From a checkpoint of a small transformer trained on Wikipedia: untied embeddings, an embedding shortcut.
Each number is 128 + 32 x the weight over its row's rms, rounded and kept within 0 to 255. Layers, rows and columns count from 0. Numbers have three digits each. The size before them is the row's rms in percent of the matrix's.

# v: layer 3 attention value, 256x256, rms 0.0697, rows 71-95, columns 0-127
# o: layer 3 attention output (transposed), 256x256, rms 0.0453, rows 71-95, columns 0-127
# q: layer 3 attention query, 256x256, rms 0.0716, rows 96-123, columns 0-127
# k: layer 3 attention key, 256x256, rms 0.0712, rows 96-122, columns 0-127
v71 084:147103131124148119126141092093135158118147135120102082131091137183105135181213126039101154126149049162132165119151129160155123180113096148141141181101120130145109143142118067129126162131113122156164142127091176165094146088181093104158138159161148138134174124121131154116157097132098156152143130162110131174121129148150072113094067149194104059181099150149143177155125073110165112120148
o71 088:164101090073130122067126111049182048143098149126114092127122077164136098158131151116189165140180160112133116117186168166119153145184130114143156173140087122104070195187130118163125124126131133111123118128094127110170129099123181123118095161107099086183121143157151139170054139138218167124163113127133125109077111127150037125138129105146081123154119120104125153137118154118097110177054
v72 088:115142117076136135119118131122134076119158109148075146086137121107176146116115116092117141106163137157122093152132106098109105141129179168118083142139110119179131151138141149132127166091122132110133094170179168110129169171185160161079113171122090115117134152103193209154106093152186127083215188049192136140109158103141149125117167128103151145152169138081102090185138107141128116135125
o72 085:117087173183185092146149127085152087110097089128153116082119183123114098155176120133153133157103115160133112119160124084108143122137130164116144074102127082092097147116097121129116086113162147078177120156144101178107139169173093141091081122147114149129183196117121098103097160167186122143112086166120118069070144051145126046085098133111090177076098109144128158080099117112175129149100
v73 079:147125123088136110164100131079096137096156159161133077197119100174140138145087171047141093132094067179132135167096101081135122155127083148174135065171160179198158130126090030115086130131107095083158112104177145131142115128142106135137162141159106156072164143134079155137131134093099127108084127174077134174094095139153130115157144113124109132144113104111188168183180152091119101179108
o73 088:168112062087150148070093121124111084132114127184172097151097140032132118131156160129099148096091141216154101158089175141161121121108117102162135095132139134151088182092096071187084089090102125122073127116136204164155105167137102127144164104118138093201067084132131142136128125118137154141156166132113107142084092178147128132166085124186143144196152147129140131107062136137090077104069
v74 087:114153128110125201105071097123143151131161112126107181104082159151107118111180122134153115126170106153121152135097142136158114141118078174088155140093143153126111134139184078147081139150108127100160109129051134126122120122109120125071129131110139100162126161073159189124089128149148162076068250115156176106074121086182069135111117120122089170188131139123095148143201041098093151179112
o74 085:077130145140142150106130102150144113158147184097095105088076182121145149099156113128118065114113158124145103125049166149178107154121139173123115153128136106114196137139187101165091144110137096112089055144119133141143114087089128136126063114088143128129149147086136143176053134105148120157083161156110150107167159104121083114112131147095133114228131156096135091109149138071142087171083
v75 091:125122123171085116131103135110142122067090069109143098160139149144173130149110213127067082135101109140139140074182145122136112140123126106119137098129139116088171179110124140064152087101179128125164152124134090121155123107162101131122121107093074156098156135062072161099176160133140188108124112215100175050146103149081074166079107152128138144168071148127155151088066099104184098146108
o75 083:102127173095112176154059156172139132122123113144092135165145091140144106079128185144088102140116130107151124125134082125179107115122143166106092149145151102089162169132125106227180132116129185190141186117162094143122122092098118188047101107139145175113151120122143142104157112116130107101134149196166142058115176195113104121147143161093134118129125108113082186111080116129166096150165
v76 092:111133126103085119115153169144146126105098103139137169154155140097172170176106147120118127119099129058061106202100090037120128086141130130128131141224124084080107198153154181158136108117129095121158109121133133097109196170132153139171114113135112055125159102124079125138127152159114070141136131118052140174156134108126164143172151113101105131126184134032145096091180091170160216157152
o76 087:100139112126168121101110115122126208081135112184126073197093101093101174085144115139087136130138185086160155064111158108113135117105147083164161111206103082085152142134129103138121146135159153144155098100161122161106187121153138112134104143169146123132122159181160162138117148147143147140196027103146110154102076102151073108092147076090125076121127124129132077107161102134163187090123
v77 085:195145162168146186124105102126109120150101124142163099076149130039147143130085115114070096129125104104136141100132100149208172134154139162136111114134197118162049109175091060166107144112162147118105142110164150086166096197172162071165141185149107129107156125128146108165146161109130089096154097152060144178166142123098163117203076110066090113153105116169184063167106178055154137112085
o77 087:174115175164157164131109114080098171078129077131098083075115200056112076120156183092167114129122096186113076102161132180090161125133172087117097115081125131180088109110128081157194164129115138097106128126111112114142111149076174056139099119132132103113084137146152080178129119075171185129114167072108133106093095127178140109183093116094131107187083071098148138134106127132159125146055
v78 098:133097091136134162120105149104128175122104105100135131156163146162161149199146108176149055066127118125188141126161156173164097091098096116082158106140135146065136112113151115125080194135115127142200121189144062146096151057139112158143177189121198139078137141102110177150192144165077123114083060091131137112105175169107171095150157119133102094166107151083215133141093142139151182098125
o78 090:141094097105149120093097169160146128095064084104177125152075121146135168184146125159158132121099131111194129147160131073108133134127099069083144123135093123168134130066134108072095128111110091105128099100152109118120186101091120130174191206117144099114147170145137107127146134128181140139187099102136107115138143119145123112123090132152131132194178038130157144147136186166142126102147
v79 089:091199190127111038180143138150135142133142114096145094148159132139123090097154129127119109109132161084072152121180051171141081139085159113182112121111126109130133121090127132073145119110081152095154040096100144125067138150125144136121126076153145088137079104125107070115148127196133131138113131182125161160154155116028187109065098098081158158182136152119160162089111084166105163135117
o79 095:062096143110085128171108106138094149095121139121145132155129124093146097079170081127182137106093125095146148094151071161120067144096104118149150161113120140109092117112142134072152076132114136134090109149175115089106172183122090160159133075118186085173170101099138160124082082185107088156078156194183091145130104080035127077116104107122182109133112128153144136065144141133127120147115
v80 080:135189127130169135130158120121125107167151082108084124092150144130151172125132118106083194129158170162088152086164112113134145134155101135154210141114115103110103128079189079068136148051158163099159131144047156091108087083121104066175156109199084145058173154112127130143126120139171165064142135137152130119121111157122080140104142139069116141085126126146185162100117143109120166131120
o80 089:156110123124116106126138177170146181152188080107115151100113139174118093167134137116134124183206061137167145095156170160150110146099115164108163115128089139077132149107153100164141196139099157089122173145083132136123129132158135122099110131186073131105099123116144127134149108163143174149138135154173140134185179157105122106186142154124123145096112134158177173121116193105117135162142
v81 087:220166121122060082142116142108091184131182172123142140113103137070126118150104179133123101109125184126049079076126134135140110085130105123164130148182137100128157107127077117123083094169126187139108125055144164114112102167079158143106139124111132137128118085113106126111137141102121108153125112092089115176104175132157216087142091158144080108108125202133153084121130096157091078146146
o81 087:178164115080132073116162145104166131088175139101153116148111096148126112193146198160116145158070156146141117106117118094172139127149159150141115195123153154131130088148146086133153134138067177172108146145135122110086111089116180177163154132165146136086086127104047153100187151180129142107105119093101125157111140151157131070130125120110115099102129128174147087122120124164072098165136
v82 096:113109136180121147199158124097160125107173122118100157145139094165115105143141093111135122130136158148167127100124163092110156166132084118098118135103212055120152145099185159157114122138096149051129164109117147103112143171074152155116147109082149171132091144135097188138102093116209181104106151168120119184092145190165164140127188144190121142114034150215098121123140076061148154047101
o82 081:113115195138116151158133099083103139163106135105166180143134100181068122120123134119120134150118162128135101083190173162170131167172109154150150065158179110161086146132158120154112143156110188169138122149113139126071129132147119131142104081114112152073101109182147152208122094171136088103132126162134098078154156072153104107072134145144191118119097188108094173114148121123183193069130
v83 085:151053084152131064120108088105152167167105134118124111040176126141071105098086127143110131166094164097142127120089151150114119127092130132187126148078093155083115119120159119085069105155125094174138125124115115136120050108087117132147113125080160150121140118163151103142175099163087139134116158113194098107074181107096162135077162138135144108127158111109164109109157167150113088105106
o83 078:164107161143132093138135145086164136139109120121119153123157150097198101124142092188092118141192108172158139143087080067060166129084117134099054139077139158074151123119143153094069116100153131161136094166128073098124145140065121141113079077155142152113136107133157024114155068187117141157085104094146167100105145159093200131100127178163203169123137083137107122079102120163094138100161
v84 096:117135127128115073131115189164060110139167105093101156140164126149096136090146143146079163112111203151083070166106117105117134195146175136135239109154141139122114081093162145039096140155121174092135143138142126157143162111153114106040115117103073131123118138145122129130147133140149199092139138161109089165123123132151132100148177083104069105119072157093160168144155158162113111162133
o84 089:098058073144128177143173192169093086151122146147112194085157114139079159115133162134099169113105154155088069098168157114136111116124124126152136104071125185133085095119142128100083166133154110077101142144171186162139132130109115183138178117113083166146162110127117170183153117158137112096130121124156104092135128139125149110125152127180141094125064158114126110093163163142131067114128
v85 084:155120102140122077139121096177120111137100115123129141193122129105178139156107128143085099136116126122156096204079119140123109113116119095166099116131166149163224187093101127168071115152151095116056143150148136139076097114127073219098111160127074172132120074139136112134171115132191149092133130142155057134108169143150141085153125115092095166181129095124082122090141086089148137083094
o85 088:101108095098105067112133065115119166074118133117204120134105129141136146138060102117125130164069080184184128128123118119147112139154124094085162160170196069179137137142120121118099093156131085134121126119179077106112138115178141114120179109041121111128112129083192100164133078127135107119158177128130122151080163162176159136155104078167086161118113072131120092115170158131139165091104
v86 084:075136142103078115138096193151120113094119104150102092124117100094129136112057103131091165086101131175163111148098075151104130158160117158174156117139098140069116104177116154121157133130165105157159159095103110097125167147097152141081135125176066119155116139138113091112135164108064133089183121104110097085108081093046136101115138194142159129107117133134085112133163159121119141115093
o86 098:124182153162173121127151137192143060133094144151087185164126065181144139111138139128140135086148095111122119137162123097146097137109104111133083115142102137104100094080103105142136181125146101172099094105125064116125112139096165141063125109124104128124103152133092148078113163069116154107117086073119165078126098063102132080176073185110102136068178094162071185131130111114143078130116
v87 089:160098107149132109082183188105150140129085128125151164163140140110141202095089154122121179132115174058119182142138074078119142255096108142112097127128172091142131113131165117106115089069155166135155123112168163148147107151182149092144110204124077077066160143131137140101116117110127080100127140137101145088135067183186106168152130168160110116157138108079155131114139163150111149131080
o87 089:109079092152116124132125153096143133134155099158126097155055133098142126092145111102119134126169118094169175113136130075076169167145101137145106107116142106180151091147118127089117155090135181131086121167144087085121132065125062092144104158089152164107187128156123091100161107153119092110084130113098133111122155175101146173110122060179139131129190073119129169111163189108058175177102
v88 090:150122137135120138137092147142078116121141127168089082125088151120078162090098077122142157187154090072062141228168193160122150130174111090178126099046185115172153083127106155082135073187099139080113155120176112070128110145119136127120115116118171124157139058090055168103109141079167133165055127105154107078194127173146099140115157077109151103104119122103129135127137159112118084127140
o88 085:179094101213105113117117157148111114105147155165061078087115071118107159114122100156101144149084103107202123136191157140084114123141111154168106095050168110143102105194152133146107133163090184100113167147106110094153077158103133105136141115134167090120201053176085143123093163112130128143111082134087120067153162111162128096105092096126149094107165093101165118190146198102098142133138
v89 097:099087148188082147104134119104165101155138129144126118077160103092128117155127064251162091063104178093126127221107142143157080210076145130160129105101143134132189092123121132177174167158103164082124121164193136082161129142143117124111113104042159062140104146150066107146144127131098100125139136119176104115126149113098111082145098131109149130146137140105121172178083143113144150063125
o89 087:147083105124069096144148111169127086105144113223098154086136143161124152148068126248201065074084140112136120157120135071136109141110162135103129162165131150083173139097141125131149135183121107116175147093165067096113177106116125115112152062105152184098087172155137045156174136115125060086074102106174108077081129117162089131117081158124140141140109189084137170136112120107137170139146
v90 086:115095107080144137128162089119146108176155133147074111115156140072119106087124111147106161079120127147121124063091120142088097099110134178132127127087132118147091144083136145117121143085132105116201144110096171172074151088102125100138180110157139095118103155189135162144152163115120169146178140152171212149148151155131106077133103061156059131109151129122107152160145099115212130124091
o90 086:087130107130139126089112131123128133134192120151089089073207151142060138112121123156116161142190108129150144122070116118144132119103096116155133149107109131176107069113180145098097178116100107162167098194039123159157192180040171070146180144137083169114101154103161141109139165148186098165119155113154102179107117149124174118160149065151127152085162151137135136124182101157123150081081
v91 091:104156116135134107135071097153083172163079138143118137116147080152159106079096136128084158086162086160156087163125108149106083100108130092139162140112141173129144125127092103084103141155143164118158117067100159121099149159115121120182036159140155118130161104108137078124138148138115114107136102116115148127104131124076166147182083144123115175110115148080224111139122080120195144172080
o91 086:103144166160134083068096090188138141113125174157086095101151122132144172090120178078051139165106096109081132143139131194090100141218121127132137114124139114134153087122207137153119132104149106087143150134118154139117116064121153111175161151102125168067071114117159096062073142131112191123105138113099203146122170074080104179160104150110156102061132138038160129119108152141112127163146
v92 089:121127149016159147112200138125147105122142083137130152109116176086136097070145092125119114125152119144196121149118098119140190139106094139110141104125122108153129152065144175121139175119140154117156165165086205144103120178167129161182117142167149095119132119138185123121137086122144170110134101182135145165119114124164117141165097207124108157102153139117113164103098101119113172089145
o92 086:156165056040098134134160115108152127187142131147160193128102139090133100108186028127155162109110092146144149217121106133151149114122087166126126125143148097122131141093088155095146114110128205148112179172133104144122085127137103112192091122125113121139116106124192162157130100156124082117098134167142130147094131133117084106121098140070109123145148128117092108064164109112159176168161
v93 083:130149141054149099125107094116142133189160143169121088110122131092136110075157168124099148172111176167159058119142138167125139111106126125150128147105102183112110134137135121178170148131172135140069164136100161145168186102094118137153133147183126132140105085116093092129150092137104144093141139117107175183062154136104154132115112144116120062113091154194112140081066172156117090175147
o93 081:077100188049108155150166110070150083118129169114070143180120093079121101146117171086086157132168106196138118084153160136068154150169102106104114156154145150098136108143136149108182106157137145114097159125119130122111119142147123152084091140163104134150181164112086119092098115142083110111107100175119071187035142142109178150103112218104123157165156165151136127116151117135167148118131
v94 085:103138091135152142121131117196109143097080103126155210139123086099095135087154071120112123135110093082097102120190141152083135158176098079083118121146048151167158142192123155154170187127120146098210130147113116099090165115150086146143139142181127124124162146199171209123137139167158090122163118120119158059157122071160131159138097121117135172113084138138134175123129160090156177095137
o94 087:110017077160122181085177123180148102096178156114101140112152130120087122124075103129118122177102123118134145077141181163132166117138146123120106140123114183140143129104116120109118107094171117159110083163115114137181135114158114201181118089138112161131130126104124161096178115125101129105100137085114104138097176126145125097194142098125159122122073127151078124175090146147128144072145
v95 096:168160096090106075184082112196139124162132155101116135174135127150143140076166106118109125106148167158125121170166184111127118155133127125154116176146138102123196083119174103119132128122117147150052103156091132086119161148134074147086140109156183119084126128099192135112115145163128073070103145145174096137151096126089150122122166100111041138225131123186118181112225130171127095111190
o95 091:142108120094106131100105155173149140162074132091122095167113131138171132074155119184129084164104148150113151141191109150105114153124114128139118164089172110066173128122178181122110121099097114124144143104067079137135144092186094112109178185106091125143176189116187145094117097127138147141093102131115123142083109088128159102105158097114100106136187094109161175211177121096153129081151
q96 075:075150130113168135162158219104139134134091113122101117165143089115113177144092180131099126163150123117149098151132121117089078150121080134192122125130113088145062139144134078112082068165094123164087129118117130121109125115153114163155126159112086124112134124105113157101085122122097073141128083132130148072101106149117087121061142146139200152107071132069100070142135088117139140098189
k96 102:133121111117090124059186102175074124157125130152186121134142105074104114185127139084112175085152104188149160138129152107225149120123206152116134102179115113119169122154132185140097160089138104146102118127068160083050176147014162098159125120171146141141155121086153172109090120123123116102196144140150103127115110093125125085153168104080076159087172136141146125169177130179082100130178
q97 086:093227159126185125160077126130199168086137135126153100121103139170175167102131116142130154138092080175097136147140123139127134133125103152092175116098172180119094115170120145125125112134083169127105118128134099150145172124195078145096175097129114138118074077171164101122130185148128175120144147139150139141153139217135171123051101081135182150159070152148111114125102145097141166115133
k97 094:146101117183094131091140132117071084102115149096149170150126129076140110174165119116142113104137204115114110174107153116099121105118174121178106063138129103135142208120166130090138120068139108195129119126131133129100085132124169101124124117149143092109129179111151147098108140090138121135146164079111172124151159070134113124175150154104122129089144139117164168206149140147098128138116
q98 086:141203153144171159171111190131228128148156126123099055096058160134157182110118112108124130085101143133071125113154132115100120154088092140089143116126124160137138107099140077105120145169090164138094079122132072100187134109153056185077128135117090137127096088211181161115140129138142163076170083138181140147173111197115147170065111096138180130144108122171091102065104103087118153128095
k98 094:214073155181156136144131004116040132103206089149135179119163149170141100104156129176167098128161143115165114134085098115110075109108118112135110118117106146136127153114141097145076184112186144133139093124071136140055136104163167129151149118109143099117103142153110083084120159186159154129146132175127171160154156095106093094140132169048137111133134073115146147089126121144161142141138
q99 085:158137101086129108103141130095113144118095130150137119180157105142114101097149090118122076124115130113131129147165146145158128107133144130131161106130142166105165033113155129151160144082114143051179127133160143176136123075127113124129133098176113145084184159135119100143119228114140098193099154079119087213084170106126163135142138156111142099142095127138132137106150164168113146143195
k99 095:147121084166089118156098134046118078122089145117119123124095141142151110076121130139135073128157155120111118154089129108107118129184083099183146148097157133085120151097096085113130147123167142090148044126111091118161058128156143159068140098148178134117128154137143138152166158148138127141079156096174167147172135159118108158116177162131123129138113146172112108096150145149106145168108
q100 086:115179111065108084157181199110216103125153091139139052179135115087138139118185150049113197103048151090070016154106120140077109122111118131130156157121127152106172140158189139093172106131166126123132115137148147083149153183110101134127134184152144147130156089103060183072156114142135105170137081173122136156145082151117114185069130126168156176143152130153145078102159106132116112072088
k100 086:126050111156092124059132131136052143112101126111100123128130118085139154153169106127151181126078105121110185137107117162185061108173125107109165132136084118148106097154129151093173156127193076127142127147153199137097137116116092168104092123099154145055103150099122135068156149139059095146131118124131092097132085130185144153156137169176086152169116144133118143078080137126141126098097
q101 083:107222135096201171161142189144194127161111134089134100103106145215121164065086091096099105134120113150063043190171196123127083148101139167114148076106119178141160114068160114111105086089144162134065114153125135103146106164119078123097114153132130117155112108159149084170128162137119131099141142170173159180172129146108114136063078107116149106130085111145095118142201159146104113149133
k101 100:156087118119136083164107121074112104106073165139107133147137135186125125104122116154168138148111203093065046142100115139114115113144106163197146079091182130123064174113096133134114108097159126108124147123134106152163067094196113128102106117147115106141118144152159092167103178155150120130136122103143108115142122106163107144154103111085109116136135164148114185101164169126091075160085
q102 102:143147109179094121143108114112143030132144088151153124162100107082126132115166149066148143127067119178144201060099063184122164162091121123096102170087110175102104213238167126090105145135170106155117143126116172123048088139111146101099103115119106114124124141077093208088085080080100173134139126153094115107114100138147148121154112131138131167130155117117116117167076100149165202102133
k102 105:102176127160135144111146122128149133139139132172175133135117143062073118155104129096092154108045139124176170050171128139138152170129134099112088154140098143125140120191144166092156124179132125145114140082094106120070139141075093127167061145086136116148209108131111180055102113116135132146152121142089096113120085142127154074126102123141152115129119133090138147153106098138187193075181
q103 095:115164157182082171128110110093153106201128162121105102129123123127113180162089151096105162153132170136148119109195143078138153100118087157116115165156108142171149179157147132082160092098156155184128129121121117102071098136164076167094110136087108143086088099198133145106156128154111113124142070164109101167183124131141093148130108126061136145164213127109140054148160138113161161170086
k103 088:118158195143121167148115105114108167133136146134138167136116156128186135131138112182186130179158107087096101175105116155105118100173135087121150099109099212107121120125170120149194165106076142110137077113130084193141121128153116122179168086187146135131109123137184116147158175131148162109129090195146187174163134120093071168096071150085160117163114131140139105067171149107108153118141
q104 069:152153154153100144170075126168108063106124162113132165137077113077163161112105111066134171158110172126155149140158130152112113122079131195111093109112144144135120153144136110146064165113152180129110148134136118121108123186129114097096125147148110101134123127134131172113105123101129092125175142172185138110143129187137136111068154100177131185137167141145023103106179127156082133116149
k104 091:127159149036125140127102124099098151178160126099115099068132161101178191095138094100118143087159103136089065221115144092150114122138147146148142133089101158164142115129110102192145148139063132087081154158070123127210153114125106183154167166183122177128108150149166127152141132115156139119091109123174142187134172109141104196128107116139144118140106104109126101122126149125110088170130
q105 097:085108147203091125108130056157100047115143107154167107150100097094128125140150142090141154142070136167128177087097091137085185176077150097115115153128114160138153186197117130082164118116143139127122167134128146094070152192110123090149111157154093140034127080121099170055147102120101134115119119124119093117083086189070116142157134111136119171086164135095120095154120084134071155086097
k105 138:088137121159128131124158084190112107165167096171142131163149066096109094154159103072128138121086097156150172047159116116137150108107148127091095143164124119101178107175135194133128146140150069150143170122164107095079176121076131117177075137096141135139132103159069189077110104104064104156188151131130119093135066137117177075143136095152103167070152115109122115225113109152186160096130
q106 084:126117147117128170133105201143151181097120153104036063114165127188166173127130136129132164216168148106083184088146156104146112182145134206127105122101074118146100082114127108078132159151172117118125127197171100093188118111095138097098133175211162100157140109123124098093128139183191155115109119155194143101154087098137092154109138090074180120113154110108073124126151138166122108100174
k106 104:151106139138180119151083158101159146047135133098139160135158157156137111138099131148149056121150148101080148114143166162124113111167076151160160106122125128158158095093131073159135153082065126090107074143135041175163097099187130185081168086116099074086098163098145126134103133160125188095130131097171106151144163070170114149131130158104137155127160128169125127161131120122167091127151
q107 088:108128116076189141100125129097134102145121125123060161159103098108124109124124096075067121051167078135118092157115187130081116055127204141170189071125187124096159126114059165172094103141035116073099126100146120118138155134154103132139141075147116161156141121075152173159152182133148061086127094149167135134117119113094163115135128146210142088170103142124146124088149099101112123153115
k107 139:147121133035172156102105129136181152131107152054092139145134165154161171075089124168091151140181153123139072180111111103094123142109123136134121094076166156127105120107123116135059096072071142138072111144131100140187095116150082164094160124158117145158131146138179112210108186164197140066124105169115115129161148140085058167166134140079121074167142149171151111069188154092089039160099
q108 098:097131136144141122175141144108103155156127154079146144140128153117115150127102102140065107155131150101129045149155104129105184172101144111108157165071087162075169139141096123162155135132129139131116116156143114094148134197110078127091110135167105119141160112182069136111128152151204103154157138156117101134094190151111106121083154084094109166114132130101096116119084206109116114144121
k108 088:092040185121156136136107157101173181129106124105089154117149127107107157089080077138101136125060113154139062140133155145198099090109116072074099179137046162084133099123111196120131196102162146082157142162120121097108094109158155133158151109174108105150150116095105079175128105123114103070154147136086094165174157128078164146081155118141112164134126137103171169118178156131083136112172
q109 104:131144141142113084122141129166140151119188161181140084113113130120106208139124149089109137119072143127157116110114095154092111107133154128094109174116107132085139161153125162113129131124149185153049160054085081108208238141113139121132093120189106111096104089163062116124145165182103081169162105188159166126176105154081139129103146100161134121065164103108134068202129092103127134127124
k109 093:167104141132146112119221119134109114133147154094076155063096114113126130135086160110135117114107166151097144078148118134086063133150109133179147112112073103129105137179117154108087139108137102111147112157113140142137160127146124108129109228105128161170103088146073205122193108126065143118115146129139138063103162171146129151158085063130205136128085148097110128147071143158118074154076
q110 102:101191140160085100097178134119151110168072131126106111080143117111156099197136117171132191094062110163157101158081174130137112135155152130118147147123145116146193157112151084091138160131141181108172104134130149150119137140088113110112117093072121080142176113097091133077062142129069064152126178162155092148112134185161119129118116107132091101119130144121120104126165078169126140122149
k110 092:089120161205167081119129068113135120117095122086139101172063098148157144078169105173192112123061085144124159125140057139126099136063131131194139130208120135089156146197148126107132133089145143124183160094197158141155117134184161114114113085097176104124182136114166142110067127116153123179103061151131140146130171187088149093105095172097064126127111138186159142128124119113121109125134
q111 137:110166117102140119115137113167139092175162115127180139080084105084120159142085150138098130144070137136083123178090106152090177110112116100099153182154123175128143116222136134188136127138152139128091169171144099116084150211144114093152097080171093111144093104162083181061104092141105114106186085143129055139149152145140099128119131116079167157074090124098074124117172172138131093108132
k111 092:154137116171082114099111169160101084129145153169129123129127157089160177165140181062094112156086116126162176152092112139093159193151079134111139112121154144158118175181094179137168139152193179169118137144104109107136148199159151083197138153182124166091143164103046131073116144101092136122149152118130074073121087170129032117072130128176098126100143162106151136156149180129113108090137
q112 090:161128074067127094091191178144150163164072162113123131085159123128140105159125165133142118155092134121124098100123129139089120128136154143053171115089141112142171066113104133108172181138173184103129175115130157146079128090163119132137041104204150133088153084093080042168097114171162161078132130126112138080137167104080137175125146042148083157107122148110110173142121206104108113116067
k112 100:122131142100131143129111142091147169144108108046105114062135198149121162090099106156132175113187145133090119150135136077095146152165068139166114182124063144109154138096149068104141156078093152144118141148154090130102128172134038184144135192120077142160081128167118134138147099114115140108097095065163136134184139126176141172126114103147116116174108110137156119130077094153127088170028
q113 120:117125134164173101132087162125141122129147143115157091108091146133128222146114148162134139120053176067166123158131154131129152147077142087136105101196100113105127096107133142158159124094186168095099141142174089091136103092126082098100150117143086085095129069113120086094143134169108133151118109172161070097119152168135090097133072128052168153088120155139108167128166197141124073156128
k113 089:159168168121134146163084088105088076170148162096114159147126149115154180144098189104127146092140114108143109135125150147156116128100163115137109120120140089137099135118091092131137142139103176183055167125159086152095154078075083080139174122212098091136070081156102141127111149130131151165137120203120149131089131118168161098128178156089119120121111102140181158112059076098105131121096
q114 113:080150063143108114177143115135109143175087132142166108191115102076144152113070132151111159124068126162145088210121125150139148159104147122149104153047127139147131093119142137175117100186198182121137113110122166112114099071100165156142102148194108123119133131131103115086059126115156123146183111132084173070070112198146082145134143151092127123086115097106122138108228133138043083117208
k114 089:144148075080135101149178124099168124127118097195181109111085121139154117091127152086046114130067123099118066112142151101107100111125102164092188155071138127114127126159144135145080117088090123099146120082162160140144109143166112171075126144143139184107094089117128123146110151149168114125089109129112097134055192168129081176087116177134127079188123147147103126080128143092089187108124
q115 092:129095163118131076126113087149086128133109159055147178116175134091190087113136148099160134150173144099136167145074124150107139174142114149117102132149109117129064135119110142142147136152144124123164165113124169104078093101096132131123089157107148113149175209157116098090122116117128146122111133141107117090144159159164151155149119151105073144143126126123140168120047122144069108076110
k115 091:080077116189092121093185105144119121094128125080152130158099079093155083147148138128062162058075123121112145109125099145116128148139116153144111162134113123174129129244146179146187156156171084149092130140111139148093126138158124088163103167071114092101114077118068152126080094118074103154092131143123151104143048145130123113117116118124138170095039112093148087183161106128091162091125
q116 125:147078139154110099098158119071148123131077167120047112116125148147082132143120129093123120171218178123131133124106112158100131175118145099201144099101156079141117104108122155153098126123174079107165136136138166152176136090142162159145154133134132131141146166090131100185117146111158148112060089063098121105130127092122053100160132142122113150120138160132143159116142147131144065151077
k116 089:112131125146119180123154176116146172129120169156074139129133132155126169151150120158128140156120089127106191150157130173132076089104175156146178097132165150104148096129125116142165110042111053068145116110149104175176120155178106168107158123133132133157184155174115137167142221092118157118168034182148108091121166181096117146130131133130065107123091138122120165112147138093127104112172
q117 099:166122063168132097141150161147112192162124112160116108104158138107084099102141174159052095119145120134100090160129137139159134092113169119144197110094114112090115089112130163139079168148144174099136176187071210120116113140155155146131145099114108151162149157157182131111108093148080108118162186115134095119141139138106084133157133105094141096132134143115166113130198111184083063119178
k117 098:125167118069140102149126159110142092118126162088112091133130145183134197107114172197134081127117164085126062127076177159097130141134120147135169067098176136109133098125129086129117139114140203093169105184121104137116121125105084129154127067170084107129134120148121122163178089130084139153167109120053084136204150113116114171174058129092175101108138197115079176121123128121132135167089
q118 117:087159110120154130135075150121139127138119158160146134169138140185109114136143147188138135139152106129155120202115106160095147158119178110167117135097132168134093083074126149132111146152178099167147129116096142117106084083164147107121181099217106164165081148107127074119082156106124163094102132117096116105052178137136105158076129157094134125113108152140110177103171164119068062170146
k118 108:130172151047144128145111195135149129154116142090121095110149138105168183149137156107088136078145145054113091173175179125147153143092121114112134130130116145094117093073121124137062083114067196146105153125140141127161101099127102136108098091194103145141103124123131126115140152142170102091110085112136134148159096140185077133112141113147155111135150129112106134054135218070082099144164
q119 096:142080139168117091195073081092143137169105073148116141123172092117122098128128134174121099127144150093130162118123105104145138106157156083081084150088153177102140156153120145190162097103099118117073117127106192092159186095169106110110112078158187122164079122138185160171183146106096146087153141137146157130085098127149161144136114145079136120128089078175202093160133184195150142072088
k119 097:124140146062113151204130123110087124158126186081072135149171124167158101057132147116120159100177099173193104157189136170155126042162123123189163105102132129175139122149125202116116085108117123136052110176136112176186129131153089095111167139148168147157096173127177080186128164157168149117101115141170129191127155077116082150153139140204102113124146107181094134119126115139109106162119
q120 101:117159133118094071097157120174106132140129152178140101083078103111105155114159149090145157071059115140136132113192111194068119140098134133115131141076170120096123168155135112118137154141172106074201155146151131190106140091116118079116093073164145128134105151096097159099109137113178138172139093171105104134139105175112115025149096143150150140112100137105154107134117197084163184145138
k120 098:079112110157118097113091126182120082110127082136134128119147074130124158188178113136121124173091072130148217040144079110182130097139214149154161131083161116150133104128129156198092145138124116178105126115143150120150146154141131143102124164115117124096109189126132159169165125103087130101129073104122108075141146129161176133148160141137135138126112110106149084157137131157138114132165
q121 118:076217081130147147154123136143142113127114119133176079105124073141164149116079077164157163097123142091149091163145113131129133131124135123163165148121149124115134160170142102121112106145125209069113098129123181119139071121133098099078170151193109114106099071167133167106060116137122104126147167108166120176116139147102120171127127066064133129156116108126071147099190112133051136168136
k121 111:114148165041107126131112184149142165137134163094129145095126169098096172139124115145135123108170159120089082195210135148144107109100111148149155115126118129138115100092112120130129062089093150057091088070103125115217071116090118186090102104105105152111128137162167070180122160155195162115126063141153150191172152127157148148133079083099148110177125120145128138154125137084103100193141
q122 099:109139154108121160157096138168135085142182173111136136112111142105117081105120129143097141095171112130188141131141140169124067177089105082109130136100136161158147120146172101101120125160040111061087142140108095111125210167080124102123110151137112117135141086124150133109094107162129111057161072054151151192040164135128136129164155102104155184084106096066120148177118059149176180096133
k122 106:135107097171166158105157103094135118092097124186172135144111078127110122188139126189148110096146096133163175112058159138096161114120186141075125083202162193139115149199104174137100136123137136134101153110116155147124175076129132091147153123130146123117096131138135128119123172112149087167108123129080160095076115125119146089121137174123145161092122169141124133158082080140105146096162
q123 093:126136127091137118131070108166117115144109099078133122098160101111121169082161165085079134133078113161089139199141122102096164172086199118108115122154157116112178062163101104158114062143148171120073128153128174115153147151163146090102132087148192128130081121146138132117115101149125087095168121121101085136126173180133057156169098120071114184113128142124106161109164185109091121190144